{
  "hidden_size": 96,
  "num_attention_heads": 3,
  "hidden_act": "geglu",
  "rope_theta": 19000.0,
  "qk_norm": false,
  "parallel_block": false,
  "learning_rate": 0.00941,
  "beta1": 0.95,
  "weight_decay": 0.071,
  "lr_head": 0.00962,
  "decay_fraction": 0.714,
  "final_lr_fraction": 0.1,
  "batch_tokens": 32768,
  "doc_mask": true
}
Each number is 50 + 10 x the weight over its row's rms, rounded and kept within 0 to 99. Layers, rows and columns count from 0. The size before them is the row's rms in percent of the matrix's.

# layer 4 attention key, 96x96, rms 0.152, rows 40-63, columns 0-95
114:54 47 58 49 32 59 42 52 40 37 45 39 59 57 54 55 39 34 60 31 57 41 47 58 64 56 64 61 61 47 35 58 59 61 49 51 65 59 48 38 38 55 49 34 50 56 52 57 27 58 50 46 36 55 50 63 34 44 43 42 68 54 47 53 68 38 39 50 47 47 51 50 46 63 46 64 43 63 25 52 47 50 32 44 43 34 47 48 36 62 58 45 58 39 62 35
098:43 52 24 33 52 56 49 52 41 55 45 38 43 63 53 47 53 66 43 54 51 30 33 54 47 55 79 53 55 50 26 39 56 64 43 50 38 42 49 39 30 51 46 44 45 38 50 59 49 54 54 54 55 68 58 47 61 61 40 38 35 36 36 57 47 50 46 64 41 59 58 59 58 66 46 67 51 55 37 61 56 46 52 52 55 60 53 57 55 59 43 52 70 48 45 39
098:41 45 42 39 35 59 41 51 39 38 28 42 45 67 34 44 36 45 43 47 53 35 65 51 54 23 66 46 49 38 43 38 64 45 55 40 39 42 61 39 60 56 52 52 42 52 50 65 46 31 44 52 37 59 51 46 52 63 44 71 49 56 57 59 57 56 49 49 44 49 48 41 53 55 69 45 60 43 63 56 48 57 63 74 46 60 35 58 43 57 36 39 53 48 48 37
096:57 46 50 46 54 59 35 51 32 38 49 53 49 53 38 54 33 47 47 36 41 24 57 47 61 48 36 52 37 49 50 72 46 52 45 64 54 57 29 42 62 48 39 44 48 59 58 53 41 46 30 61 40 60 49 67 48 48 36 57 64 50 52 45 58 36 52 31 64 50 56 57 71 53 66 43 43 49 56 41 57 70 65 58 42 48 48 49 58 46 51 57 43 39 52 32
108:44 39 63 41 49 45 53 53 59 41 52 35 48 39 71 50 64 51 42 41 44 66 33 57 45 66 56 36 60 54 42 64 54 34 49 42 53 47 63 53 54 58 55 39 60 44 43 36 68 64 49 74 56 69 43 55 46 43 42 40 33 55 49 44 59 51 47 65 52 37 37 50 35 41 55 65 54 53 38 37 51 51 56 55 53 57 41 59 43 34 61 43 74 46 53 61
100:42 58 56 23 64 55 53 48 53 50 48 52 51 48 45 41 75 50 53 46 59 39 32 61 44 45 66 41 54 63 58 60 42 33 46 34 47 67 42 59 44 47 34 66 30 56 59 47 60 54 57 38 49 46 38 53 57 37 63 48 34 56 35 49 45 46 54 43 62 57 58 63 42 66 31 51 58 41 51 58 47 65 35 52 69 60 51 55 58 55 53 48 42 58 44 62
111:44 48 65 42 56 47 48 69 59 22 48 52 50 55 63 48 49 54 75 53 29 46 51 46 53 50 60 56 44 48 43 43 68 64 57 51 55 74 42 53 50 63 29 58 34 29 52 55 66 68 56 39 35 50 48 60 49 52 51 42 58 49 42 52 52 55 53 50 49 31 45 53 53 53 45 48 73 52 51 53 57 69 39 45 50 62 62 56 56 46 64 45 62 58 46 56
105:36 51 68 51 45 56 41 34 58 30 44 47 59 63 45 47 39 39 36 37 51 30 67 31 69 41 45 46 45 46 65 55 49 53 52 49 40 55 48 48 57 51 45 61 62 63 54 49 36 64 44 47 63 29 58 45 27 43 71 45 40 57 53 52 50 57 57 43 53 53 36 35 53 41 49 63 52 41 47 62 50 57 59 54 57 55 29 57 46 48 55 61 37 59 49 36
101:51 40 73 62 48 51 58 60 54 44 59 62 40 66 26 63 55 53 54 34 80 46 74 46 63 49 67 59 46 39 47 42 56 53 45 57 46 48 43 47 44 52 41 47 53 44 55 59 40 39 36 58 50 34 58 50 57 65 52 40 50 57 54 51 49 50 42 46 39 61 45 51 43 61 33 64 50 62 59 57 67 62 62 51 36 49 64 44 40 54 48 67 41 48 34 54
098:50 55 57 40 31 40 24 31 55 54 50 51 72 48 51 33 43 58 42 49 44 53 41 44 52 39 45 59 43 56 44 62 41 56 56 51 49 52 65 50 57 38 55 42 55 54 38 45 53 50 55 47 51 48 54 48 45 36 48 56 56 47 59 53 62 76 62 64 57 34 42 54 35 38 35 34 63 37 31 44 40 46 24 49 52 52 37 67 48 41 49 49 56 49 48 67
115:55 50 58 41 60 43 46 39 44 47 53 58 50 58 55 80 56 38 40 48 69 69 73 53 45 48 53 57 38 72 57 75 33 50 36 55 49 34 44 48 53 61 55 53 55 52 56 41 41 47 59 73 52 34 53 62 55 47 59 40 43 51 42 51 58 42 70 50 57 46 51 48 45 52 34 57 52 39 65 41 49 54 50 49 34 39 64 60 47 55 40 42 64 50 61 49
099:42 49 41 58 56 63 47 40 66 33 49 40 65 45 45 60 50 43 58 60 62 41 67 41 57 59 62 52 56 46 59 43 65 71 64 46 40 45 47 37 40 60 55 69 38 60 53 65 47 47 53 61 48 29 56 53 69 53 44 51 50 45 39 29 53 39 49 44 45 46 65 38 49 58 43 48 33 44 56 49 61 57 51 62 39 53 27 67 59 65 40 52 57 55 45 42
106:44 32 54 48 63 25 43 61 54 46 45 52 57 46 61 59 62 56 63 59 68 67 44 54 54 48 51 54 35 50 65 34 56 37 45 48 60 56 55 64 56 54 33 39 48 62 60 39 59 53 56 35 59 53 48 61 51 46 64 31 52 50 59 52 33 33 43 47 54 34 58 51 33 60 45 49 32 50 62 52 54 63 59 61 38 58 56 44 58 58 48 34 61 65 49 61
099:42 44 39 48 49 44 42 47 43 62 40 49 34 39 35 36 71 48 50 52 46 44 56 44 48 63 51 51 36 63 40 56 48 42 55 60 54 47 47 67 43 58 43 37 64 31 23 58 61 54 44 62 47 40 38 63 37 54 28 50 34 62 52 46 45 61 60 47 55 39 59 40 55 52 32 39 47 65 56 44 65 66 56 64 44 58 64 46 54 51 54 42 51 34 37 43
094:66 43 52 40 34 57 52 49 54 40 58 50 43 47 71 38 39 47 56 44 52 29 68 37 46 35 39 49 59 62 70 55 57 50 62 42 54 52 35 46 65 46 54 44 56 49 58 64 44 55 55 50 67 50 40 50 40 65 60 55 30 66 56 54 73 51 37 28 67 51 50 43 39 54 45 49 58 48 48 51 58 28 48 43 65 52 48 66 57 46 63 55 49 52 56 46
101:54 70 62 29 50 50 30 63 53 46 43 53 45 53 56 71 59 51 56 56 35 47 56 38 50 47 54 39 50 54 51 27 52 44 51 43 53 66 59 32 41 64 33 52 66 48 51 57 45 40 30 33 47 46 40 57 55 39 60 46 45 50 54 44 51 31 66 53 44 57 38 56 61 45 50 35 44 57 39 55 59 53 23 46 48 64 45 56 44 53 62 46 46 59 39 66
101:52 49 53 43 45 48 50 54 59 55 47 41 52 53 47 62 61 38 49 52 40 45 42 61 46 70 57 56 58 65 62 66 43 38 40 71 41 63 61 22 44 58 55 55 49 44 42 42 54 53 44 48 48 60 44 55 37 56 49 57 54 39 70 62 45 41 73 42 41 39 72 44 59 58 43 44 39 46 63 24 38 56 59 64 59 49 49 55 53 64 58 45 66 60 37 46
110:60 50 41 34 62 49 60 46 56 56 55 46 37 35 52 38 57 69 42 54 55 52 39 63 49 59 59 61 49 63 43 64 36 71 48 46 36 50 53 41 42 51 32 59 40 66 43 43 65 59 63 45 55 53 31 34 50 50 54 70 40 42 60 48 48 48 43 51 62 38 58 42 42 27 69 47 56 58 55 56 56 44 48 53 46 57 52 50 46 43 66 28 53 64 38 58
109:63 70 63 54 61 37 67 43 52 43 52 56 67 49 71 59 35 32 60 52 52 44 29 42 55 49 51 36 39 45 67 69 49 39 50 31 52 47 44 41 46 32 64 38 61 50 59 37 46 45 59 43 45 41 39 42 49 41 46 41 45 49 23 56 38 44 57 46 35 44 58 55 51 43 47 42 46 47 68 51 46 50 53 53 63 62 42 53 64 45 48 46 48 56 41 63
113:42 42 49 49 37 53 34 44 57 64 40 50 37 46 56 23 50 51 55 41 57 54 46 64 53 34 62 42 65 55 56 45 56 40 49 45 37 53 20 54 53 41 36 47 74 48 58 46 48 69 52 39 45 49 46 64 51 56 49 66 54 48 49 38 61 45 47 60 52 41 42 42 65 46 57 54 45 50 50 35 50 46 59 60 38 53 41 38 61 54 59 64 44 23 68 50
099:47 56 66 39 38 47 52 49 30 61 51 41 55 74 41 48 65 46 59 52 48 53 49 61 39 55 61 51 43 45 38 61 43 74 53 50 52 40 43 40 43 48 56 33 61 36 53 52 66 65 46 62 50 56 44 56 39 39 64 60 43 53 30 63 58 50 59 46 45 43 44 49 65 45 46 53 46 40 35 41 61 59 61 52 57 55 44 54 53 49 55 36 61 17 64 40
112:38 56 68 52 50 29 64 46 41 53 37 61 49 57 48 35 49 49 62 59 58 40 54 50 30 46 58 47 36 44 58 59 45 61 68 59 35 67 31 37 52 39 65 51 69 55 41 30 53 28 39 49 56 60 43 51 56 49 67 46 28 53 53 51 50 56 39 62 45 46 56 44 50 48 46 49 55 46 63 46 62 41 46 34 50 44 59 45 43 50 69 63 59 51 45 46
100:61 47 63 50 40 32 54 55 30 55 38 42 73 84 35 53 37 46 40 51 57 41 51 52 41 53 58 46 66 59 50 48 58 49 46 42 37 42 43 52 58 58 36 62 58 63 43 42 39 45 43 64 51 49 47 52 53 23 46 45 55 48 46 54 48 48 48 44 52 54 42 42 68 43 39 59 66 54 56 59 41 22 47 48 51 53 43 52 53 29 45 52 57 60 51 62
110:56 44 48 32 57 69 55 40 43 58 59 60 68 43 59 48 41 31 65 53 53 64 67 36 46 51 56 48 61 45 63 47 37 52 62 51 55 63 38 59 54 30 56 52 49 67 29 52 50 43 48 56 51 40 48 40 44 55 42 52 21 39 40 49 55 46 52 33 26 51 45 41 49 40 61 52 48 49 51 56 46 51 45 31 38 46 39 44 51 59 43 43 30 56 44 52
# layer 4 attention query, 96x96, rms 0.156, rows 41-63, columns 0-95
089:38 50 39 42 56 51 52 65 58 39 31 49 38 58 47 49 51 61 62 43 49 55 35 52 61 57 55 32 45 43 58 67 44 67 62 53 45 51 59 56 53 40 67 42 61 61 46 56 70 42 40 56 45 47 54 29 49 40 39 31 42 51 58 69 54 68 48 64 70 53 56 59 44 37 55 41 34 58 56 66 45 49 64 40 52 63 60 61 48 45 49 50 62 62 61 56
087:65 52 57 64 68 51 55 28 56 45 47 49 52 56 59 47 50 44 36 52 55 60 44 54 65 45 33 56 33 53 49 64 61 57 39 41 53 40 66 59 53 36 60 73 42 47 59 52 44 34 50 52 59 43 57 51 37 55 57 38 55 28 64 53 43 39 60 57 33 62 44 50 53 67 32 36 56 51 53 50 31 31 44 52 54 61 61 55 51 53 42 35 60 52 59 60
102:73 52 72 53 41 56 39 42 44 42 58 69 60 53 56 61 58 47 45 46 65 53 59 58 38 55 57 32 46 70 45 52 50 50 42 58 54 53 50 39 67 59 41 68 44 47 64 50 49 47 49 60 53 34 69 68 51 55 59 52 70 41 35 44 53 38 58 48 33 47 59 53 52 61 39 63 55 41 69 43 63 50 49 62 25 41 59 47 47 58 46 54 46 52 57 52
103:37 37 51 54 47 39 64 58 53 48 63 49 42 46 42 45 46 41 40 62 41 61 64 39 37 51 35 55 64 46 66 57 37 36 53 55 50 22 35 67 46 34 54 55 58 44 65 39 57 62 43 41 57 44 34 51 44 47 48 45 48 44 51 59 33 53 71 31 52 47 48 45 66 56 37 56 60 48 62 38 53 59 57 52 51 50 49 42 58 58 36 43 39 44 45 29
096:32 53 61 46 54 44 47 45 41 64 46 59 47 62 43 64 34 63 59 50 48 59 60 57 53 55 45 33 45 46 33 45 38 45 65 45 51 33 41 47 60 36 54 51 35 58 43 60 64 54 60 52 36 39 43 41 53 36 44 58 47 29 46 60 50 30 68 64 46 54 39 52 50 36 55 43 58 40 52 38 26 47 38 36 52 59 58 56 54 39 46 64 51 37 61 66
097:45 57 56 63 68 49 64 46 33 56 55 49 52 58 59 49 53 59 58 67 47 66 56 58 62 66 45 54 56 65 54 41 37 41 55 47 57 60 55 46 51 41 50 53 57 67 50 52 64 62 44 51 45 42 65 54 63 61 31 39 42 41 39 52 66 53 43 59 38 34 57 54 53 67 48 30 48 62 54 65 48 52 56 47 60 68 63 64 61 46 68 45 52 56 54 76
096:43 60 39 74 46 54 54 46 37 50 62 43 37 56 48 52 41 41 44 63 56 47 42 51 42 55 42 40 37 71 45 79 61 41 39 40 44 42 44 56 37 52 43 50 46 53 55 55 37 39 35 69 48 55 45 25 35 36 61 45 41 46 58 44 41 60 47 60 48 51 55 68 52 40 44 60 49 54 51 46 32 40 54 55 63 37 56 32 57 67 51 38 52 61 41 55
100:50 57 61 42 44 55 47 57 59 45 61 60 49 54 38 49 64 47 49 39 64 77 40 39 48 41 61 53 42 41 56 56 21 60 51 60 56 37 56 39 67 52 54 48 66 47 48 52 60 27 56 45 45 57 35 51 30 52 58 36 46 53 43 44 57 48 64 48 53 50 38 43 64 46 46 49 53 61 40 49 67 42 70 56 60 60 40 45 50 44 50 44 62 74 63 57
089:48 41 47 52 42 61 58 57 43 29 45 49 63 61 65 44 47 48 48 48 52 47 71 54 46 48 52 72 60 37 54 35 46 62 47 56 53 56 52 56 62 47 56 55 50 48 54 58 57 40 54 70 51 46 65 61 53 51 49 37 68 53 57 67 65 58 48 31 66 57 63 17 48 48 59 39 55 54 52 50 63 61 54 29 54 54 37 66 43 47 52 55 49 55 30 55
118:41 58 47 43 80 45 52 39 46 44 45 56 32 53 62 52 45 60 38 43 64 55 38 62 47 53 59 51 42 69 48 55 49 45 27 55 44 43 60 45 43 54 52 60 47 61 59 55 64 27 56 52 49 48 55 40 53 54 43 49 47 41 44 23 59 53 48 56 60 44 61 52 42 37 46 69 51 35 58 47 29 53 65 57 57 47 66 32 70 50 47 48 63 57 52 54
115:61 39 42 52 55 49 35 54 64 49 60 41 53 29 46 63 41 56 52 50 28 51 51 41 49 52 30 58 37 60 42 52 69 40 56 68 41 54 40 51 53 39 39 36 36 51 46 59 44 73 49 52 43 40 38 52 38 50 49 57 55 52 70 26 62 38 59 50 43 34 35 54 46 41 40 50 41 45 48 48 50 42 43 43 40 43 42 41 70 48 55 39 33 62 56 49
116:47 51 62 47 58 34 59 51 42 46 46 51 65 56 56 48 49 64 51 68 57 44 70 51 43 59 55 40 53 56 50 45 51 40 40 68 45 33 59 54 35 51 32 58 60 58 53 55 51 53 53 37 57 57 62 56 60 39 49 56 60 42 58 72 57 43 59 58 28 35 57 57 52 75 34 39 61 57 51 52 44 60 42 72 60 54 56 50 48 60 50 35 56 43 26 55
116:41 56 51 68 54 45 28 57 51 31 50 47 46 49 54 39 49 64 47 60 58 40 50 55 38 56 48 38 43 50 43 42 48 43 39 57 46 51 49 45 44 59 51 44 59 43 38 45 62 44 68 47 36 49 57 69 49 76 44 57 69 40 46 51 37 19 50 45 48 48 64 26 54 63 39 45 56 41 60 48 45 56 49 48 44 50 25 38 47 44 42 38 55 46 48 31
113:40 61 51 42 44 35 52 47 49 41 49 54 51 52 57 51 62 51 47 41 62 45 50 48 36 35 50 45 63 58 71 56 56 55 31 54 61 22 59 43 52 70 51 41 53 60 39 64 62 53 64 47 58 51 59 51 52 60 65 40 53 59 66 37 51 53 40 40 56 54 52 39 60 46 40 87 46 65 68 63 51 59 61 43 56 50 62 54 62 49 48 53 43 56 46 43
122:62 47 63 46 50 32 43 45 37 47 60 44 43 45 29 42 55 63 49 65 56 70 28 48 45 46 43 38 57 67 45 33 45 41 38 50 46 32 40 44 44 56 41 48 49 50 51 37 55 39 47 28 54 62 42 45 53 45 61 47 69 57 48 45 38 47 54 51 41 31 51 66 51 56 42 55 44 52 48 36 33 61 60 63 40 46 53 30 68 51 45 34 43 43 50 60
126:75 56 54 55 48 40 72 60 66 50 45 53 58 49 40 37 56 56 44 54 48 52 42 49 38 60 40 62 47 72 61 56 57 55 49 60 38 58 64 51 51 45 52 60 49 47 48 53 66 44 56 38 61 56 48 54 62 50 45 49 69 57 61 63 62 57 64 52 54 47 58 34 64 61 46 50 53 60 68 43 32 50 36 59 42 31 32 40 43 58 46 24 42 59 47 50
121:44 50 53 35 40 44 50 62 66 51 38 46 31 73 51 50 54 68 47 52 52 61 47 45 44 60 43 49 62 50 64 46 41 54 51 63 25 37 51 49 52 62 55 34 54 53 55 66 61 63 60 32 39 54 39 62 55 58 45 52 52 32 43 57 63 55 46 50 53 55 64 27 58 75 65 56 56 57 42 59 56 38 50 65 47 55 42 59 57 43 65 48 43 40 48 45
122:43 60 67 39 33 44 70 41 47 56 40 64 48 48 45 49 61 32 38 58 53 56 63 37 40 36 66 40 51 37 82 52 39 53 42 53 61 45 60 51 49 49 43 43 62 52 48 39 38 50 48 41 50 44 44 52 48 48 68 27 52 41 41 48 52 61 43 69 37 69 52 47 50 35 37 63 59 54 66 46 43 37 42 48 52 50 58 48 42 48 48 47 58 68 44 54
108:54 51 46 36 44 59 40 36 65 58 64 51 56 62 57 45 63 55 59 37 48 50 67 69 37 37 50 54 45 62 45 53 55 55 40 59 61 54 62 43 47 53 28 55 42 46 34 48 43 62 46 57 55 55 60 52 63 62 56 54 65 62 61 42 66 46 54 55 36 51 38 54 59 60 66 64 49 44 41 43 54 62 60 42 62 33 37 39 59 51 70 52 43 21 52 47
112:51 62 50 50 54 54 47 51 61 65 39 50 58 57 39 52 54 46 58 55 75 43 30 45 44 31 65 49 36 34 52 46 53 72 51 54 54 51 75 42 56 54 46 59 65 66 45 48 45 35 38 52 37 40 50 47 29 62 51 38 47 53 53 55 54 40 38 69 53 60 41 59 42 56 45 55 52 52 38 69 30 66 53 54 46 43 42 52 63 43 40 46 60 51 53 34
107:59 39 50 41 42 54 54 49 45 50 44 46 28 53 49 54 29 52 55 43 64 48 38 40 54 25 53 52 48 53 55 56 52 43 27 62 76 53 36 61 40 49 55 35 59 42 48 36 56 62 45 35 69 51 37 43 40 34 58 60 40 49 44 41 44 45 56 56 73 44 39 67 40 51 52 61 45 46 53 41 42 40 36 52 53 46 62 43 42 53 73 49 54 49 40 52
115:47 34 59 44 37 57 54 54 27 62 48 61 54 51 35 53 45 37 45 35 44 72 43 49 40 59 56 52 61 64 62 67 41 59 54 50 67 35 46 65 40 54 53 35 45 69 47 45 49 70 51 69 41 59 44 37 33 38 41 48 39 61 49 45 50 58 52 38 66 51 55 58 54 31 39 58 69 57 45 43 43 46 64 53 54 43 57 52 51 43 44 58 42 59 57 44
121:40 57 43 41 53 41 57 38 55 46 34 50 46 52 44 56 55 52 56 58 65 64 61 31 51 57 32 54 58 43 59 43 43 60 59 44 49 61 51 53 54 51 48 47 68 57 43 54 62 45 38 33 35 33 51 44 66 66 54 44 50 46 45 65 46 53 66 25 38 53 54 37 47 46 53 68 57 28 51 46 62 48 54 32 41 66 31 47 53 63 39 54 57 45 30 47
# layer 4 attention value, 96x96, rms 0.224, rows 32-44, columns 0-95
105:59 42 43 43 44 56 66 47 47 40 50 45 50 64 60 42 57 57 52 42 41 62 34 46 54 46 31 73 44 54 54 57 56 41 53 48 55 54 43 68 34 60 54 40 38 48 49 34 56 71 59 54 49 51 30 32 42 38 58 55 52 42 46 50 46 39 48 38 63 28 55 54 42 56 52 23 47 53 43 42 37 35 33 44 41 38 51 38 52 60 71 46 52 48 51 56
087:63 55 30 35 54 64 41 49 59 65 58 47 50 37 64 52 56 47 62 67 45 54 46 55 52 27 72 51 54 49 43 53 54 44 45 51 49 54 55 48 28 41 53 46 38 48 47 48 38 56 59 34 52 44 24 58 49 46 46 43 30 58 55 58 46 50 54 54 59 37 45 37 52 44 47 37 37 53 37 46 61 33 42 37 50 33 44 58 44 64 33 40 45 44 55 71
074:49 47 60 43 52 41 56 59 63 44 61 45 57 20 49 70 61 45 38 46 48 68 52 60 54 41 36 45 48 45 55 49 63 34 52 30 37 30 59 77 47 35 32 42 52 52 54 51 45 55 38 36 49 39 63 44 54 54 46 64 49 46 52 45 53 41 42 47 62 49 52 59 44 41 52 55 27 60 51 39 36 58 58 45 47 46 56 52 55 60 47 35 63 51 37 63
086:32 21 72 34 56 47 56 50 42 46 47 39 37 63 25 50 55 54 52 52 49 71 59 44 48 47 53 45 65 41 45 50 43 54 56 78 49 45 38 44 70 53 65 48 61 62 45 65 46 47 35 42 37 55 43 56 49 58 41 59 42 51 45 53 52 47 47 58 44 45 50 60 48 42 52 46 46 73 69 50 42 63 52 39 41 64 61 53 47 53 58 42 55 60 59 51
088:60 47 58 44 57 56 51 49 41 37 34 40 41 39 55 37 51 40 38 46 53 47 40 54 61 49 42 49 66 39 60 61 38 46 68 50 59 48 47 50 54 26 66 53 46 67 68 43 56 73 54 66 48 55 56 47 27 43 67 56 60 38 44 73 39 44 46 54 41 49 44 49 41 35 51 50 45 49 52 52 44 30 54 41 64 53 59 54 50 34 50 62 60 63 51 68
084:41 61 58 60 68 41 51 59 41 34 44 51 50 56 48 49 57 54 61 75 44 39 56 52 63 54 55 53 47 61 26 47 46 45 40 50 44 52 68 63 33 44 36 52 47 68 57 50 63 40 56 53 41 36 75 52 57 37 48 38 49 48 53 65 38 40 48 42 54 41 45 62 28 54 43 54 70 59 46 45 64 43 44 58 38 67 50 46 43 45 55 49 51 67 39 50
088:42 33 41 57 49 57 49 54 47 50 48 51 65 57 49 54 46 56 47 45 65 39 51 37 59 49 37 46 45 44 46 43 44 43 64 43 64 55 60 62 57 40 55 35 43 44 50 61 67 57 56 64 31 34 29 36 47 66 53 43 59 42 61 39 58 61 59 55 55 34 53 54 33 18 56 45 43 44 54 38 46 45 68 35 55 58 43 63 47 67 56 43 55 40 61 54
096:39 45 57 61 50 54 31 52 49 47 32 47 51 60 50 66 50 62 65 49 42 61 61 62 65 27 30 51 35 54 60 51 67 53 31 48 43 55 56 27 51 62 60 59 47 35 50 46 60 66 65 52 44 56 58 53 57 49 43 45 41 44 55 56 47 43 66 50 37 51 47 43 33 44 55 50 63 53 53 40 39 40 40 39 31 58 54 50 58 48 64 43 71 48 38 52
092:49 49 31 34 51 64 44 49 59 44 51 47 64 51 38 41 54 54 43 55 49 29 69 35 44 55 50 36 45 46 49 47 56 51 47 59 50 66 50 59 49 47 48 72 47 47 52 71 42 62 44 35 48 36 45 52 59 62 32 45 59 39 40 47 55 33 56 39 47 70 72 51 69 60 64 42 58 63 55 60 53 59 48 44 62 36 48 51 44 60 55 43 45 54 32 66
077:57 64 33 45 43 42 46 63 45 45 48 45 54 44 25 50 49 57 55 42 52 53 33 58 41 63 55 65 81 55 43 52 43 47 44 40 31 56 44 48 51 44 31 42 50 49 50 44 55 60 42 54 46 39 58 47 53 58 40 30 42 51 46 39 44 64 44 29 58 43 45 52 42 48 48 56 47 51 43 34 61 48 51 21 51 49 38 53 36 53 34 67 63 53 37 61
088:62 51 61 59 55 53 65 69 56 60 33 56 61 41 38 43 68 42 45 45 51 57 65 41 42 47 58 66 60 50 60 43 42 53 65 66 53 46 39 48 50 62 49 52 49 45 35 45 47 46 60 57 55 46 43 65 42 61 42 40 74 37 43 58 46 62 51 58 54 65 54 49 61 50 70 68 45 51 53 56 77 47 43 48 69 50 41 48 28 44 53 61 44 48 50 34
093:58 65 46 37 43 60 56 51 48 55 45 60 54 37 54 43 60 54 46 51 65 38 39 63 54 52 62 55 33 37 55 41 49 45 62 63 33 69 63 43 57 39 34 53 55 45 42 66 46 44 58 35 60 40 49 58 36 55 55 60 53 31 46 46 67 57 38 76 52 60 35 58 48 66 38 43 32 40 48 57 44 38 50 59 67 40 51 43 49 59 40 57 36 58 54 45
091:51 63 45 43 53 50 33 50 37 74 43 60 58 49 50 67 45 44 42 28 45 39 51 50 40 54 48 56 51 51 52 53 56 45 39 63 39 57 67 33 43 39 34 60 37 71 59 44 53 38 45 49 56 76 40 54 51 41 49 59 37 40 26 45 47 44 73 53 63 67 54 57 49 36 53 56 38 46 67 50 46 48 58 52 63 42 54 57 44 50 61 61 50 52 48 51
# layer 4 attention output (transposed), 96x96, rms 0.204, rows 32-44, columns 0-95
104:43 47 64 60 45 41 34 56 49 64 72 46 48 37 48 69 46 40 41 53 48 48 42 57 46 41 45 39 61 52 37 46 59 39 43 55 61 36 35 39 54 45 47 53 40 47 61 62 53 65 35 56 61 48 57 57 37 55 61 55 45 51 60 40 45 50 62 55 34 38 20 68 53 41 36 67 66 42 53 51 55 52 51 48 54 49 66 47 57 53 38 64 55 37 65 37
083:45 47 53 62 52 49 50 63 60 46 56 56 50 73 48 50 41 50 42 41 43 48 49 34 50 69 47 46 31 41 48 49 40 52 66 47 55 57 49 50 82 46 54 37 64 50 59 49 51 52 47 71 67 45 57 46 33 64 49 46 55 47 48 32 47 51 64 49 38 51 43 64 40 37 61 64 62 54 54 62 40 31 59 49 48 56 57 59 52 26 68 62 52 43 63 54
078:66 52 41 56 54 37 47 53 55 44 49 58 40 67 47 31 38 46 37 60 50 54 38 37 46 53 47 56 43 55 51 48 51 42 38 72 44 78 48 48 50 52 55 47 38 32 41 53 57 63 57 47 55 62 33 71 42 38 59 42 59 49 45 48 63 59 58 47 38 47 44 32 67 62 44 49 60 30 73 43 43 39 44 39 51 38 42 46 45 53 59 57 40 51 55 65
080:46 63 48 64 55 51 47 34 59 66 68 64 54 42 65 59 55 45 40 50 49 35 50 64 46 56 62 56 47 41 54 47 61 38 43 47 50 56 65 54 30 55 52 56 42 42 59 36 40 36 60 63 50 60 56 50 44 49 44 48 63 51 62 47 65 63 27 48 65 64 54 31 54 46 58 60 62 38 45 37 34 65 47 60 46 27 34 58 45 53 43 59 46 47 52 43
085:47 44 54 65 63 43 51 63 45 47 64 48 56 48 49 66 50 63 55 46 50 45 60 52 53 63 53 33 35 71 34 39 67 55 41 44 41 51 47 46 47 69 51 59 49 33 41 56 69 44 41 43 46 50 45 50 52 48 52 54 40 64 48 34 65 51 70 34 57 38 53 63 45 61 47 62 46 40 42 44 66 44 56 68 41 55 56 27 65 63 64 49 42 34 58 45
086:55 38 44 51 32 57 35 45 49 60 34 52 56 43 46 56 51 55 50 22 51 59 73 60 31 47 42 39 49 66 64 66 48 63 55 49 41 51 54 39 59 50 47 62 54 52 44 46 48 69 53 49 48 66 38 43 48 40 50 44 46 58 42 38 64 51 43 72 55 49 53 50 71 58 47 42 22 44 49 52 39 55 68 51 45 46 38 58 50 49 65 40 45 47 57 61
087:51 59 57 54 44 37 71 51 26 56 59 54 41 65 61 55 51 44 38 63 37 61 31 56 54 57 47 39 59 57 52 49 56 42 43 57 39 47 30 53 45 54 57 57 50 43 67 47 52 54 34 45 62 53 58 63 36 39 49 48 58 45 42 51 31 42 71 42 58 61 50 56 58 74 44 53 68 57 53 63 33 59 32 54 50 41 59 30 54 46 45 54 57 54 45 42
085:41 58 69 51 43 51 53 74 36 50 64 50 58 39 50 52 59 34 41 44 55 39 53 57 48 66 50 53 67 44 38 64 38 53 50 53 57 38 54 56 46 50 44 38 50 62 40 57 23 46 47 63 45 46 40 41 43 37 59 53 53 41 43 54 71 41 54 49 42 26 37 47 66 58 50 40 57 46 65 60 60 53 53 64 39 60 60 32 50 56 41 59 33 50 53 38
088:42 55 57 42 56 47 54 51 65 52 51 62 36 49 57 46 39 60 57 42 67 64 45 48 70 36 52 47 48 45 58 51 48 59 34 49 58 51 54 50 45 56 38 36 65 58 35 32 49 35 56 54 68 75 67 36 60 36 65 37 42 62 56 42 45 75 38 75 58 53 50 43 50 51 60 64 43 57 52 47 51 51 53 56 36 58 45 61 57 38 58 59 47 51 44 52
076:47 37 61 58 54 50 51 29 56 42 42 49 53 59 68 64 46 57 55 48 42 35 58 46 47 36 60 38 34 57 52 42 60 54 28 48 49 66 63 53 60 52 56 63 45 59 57 53 45 43 55 42 55 35 50 54 48 53 52 59 52 58 63 56 52 37 45 85 59 57 49 56 46 54 46 39 33 46 57 65 48 53 72 46 59 46 62 54 68 45 55 51 34 56 73 57
076:37 62 56 36 38 58 52 29 43 31 58 40 51 56 62 46 50 50 54 45 55 54 60 52 49 62 45 47 47 56 66 52 52 57 43 32 54 54 72 48 34 33 54 44 46 56 54 47 61 45 44 48 48 55 49 49 54 44 44 60 29 66 65 50 72 60 52 35 65 55 55 43 31 46 44 37 65 50 39 57 40 52 67 32 50 44 64 68 68 50 45 43 55 54 38 55
089:43 42 40 39 63 41 52 54 42 55 34 66 52 47 58 41 47 38 55 53 50 62 56 26 62 54 57 38 50 58 57 38 45 50 62 34 58 42 42 64 48 54 47 45 61 56 54 43 74 50 38 50 36 49 39 39 40 45 49 38 26 73 39 51 36 50 63 24 46 43 53 62 39 42 46 61 57 54 51 65 48 50 57 44 50 64 46 53 68 35 56 48 44 54 42 53
082:42 45 48 39 44 50 54 58 41 27 35 59 45 38 53 30 67 51 57 47 52 41 61 46 65 43 42 33 33 31 46 38 32 50 59 39 55 51 51 57 47 56 53 56 65 38 42 70 37 64 59 33 47 45 39 47 53 53 46 40 43 53 62 33 49 46 38 47 47 38 48 44 45 45 53 41 69 59 45 53 68 45 50 60 41 66 46 50 48 41 24 39 51 51 60 49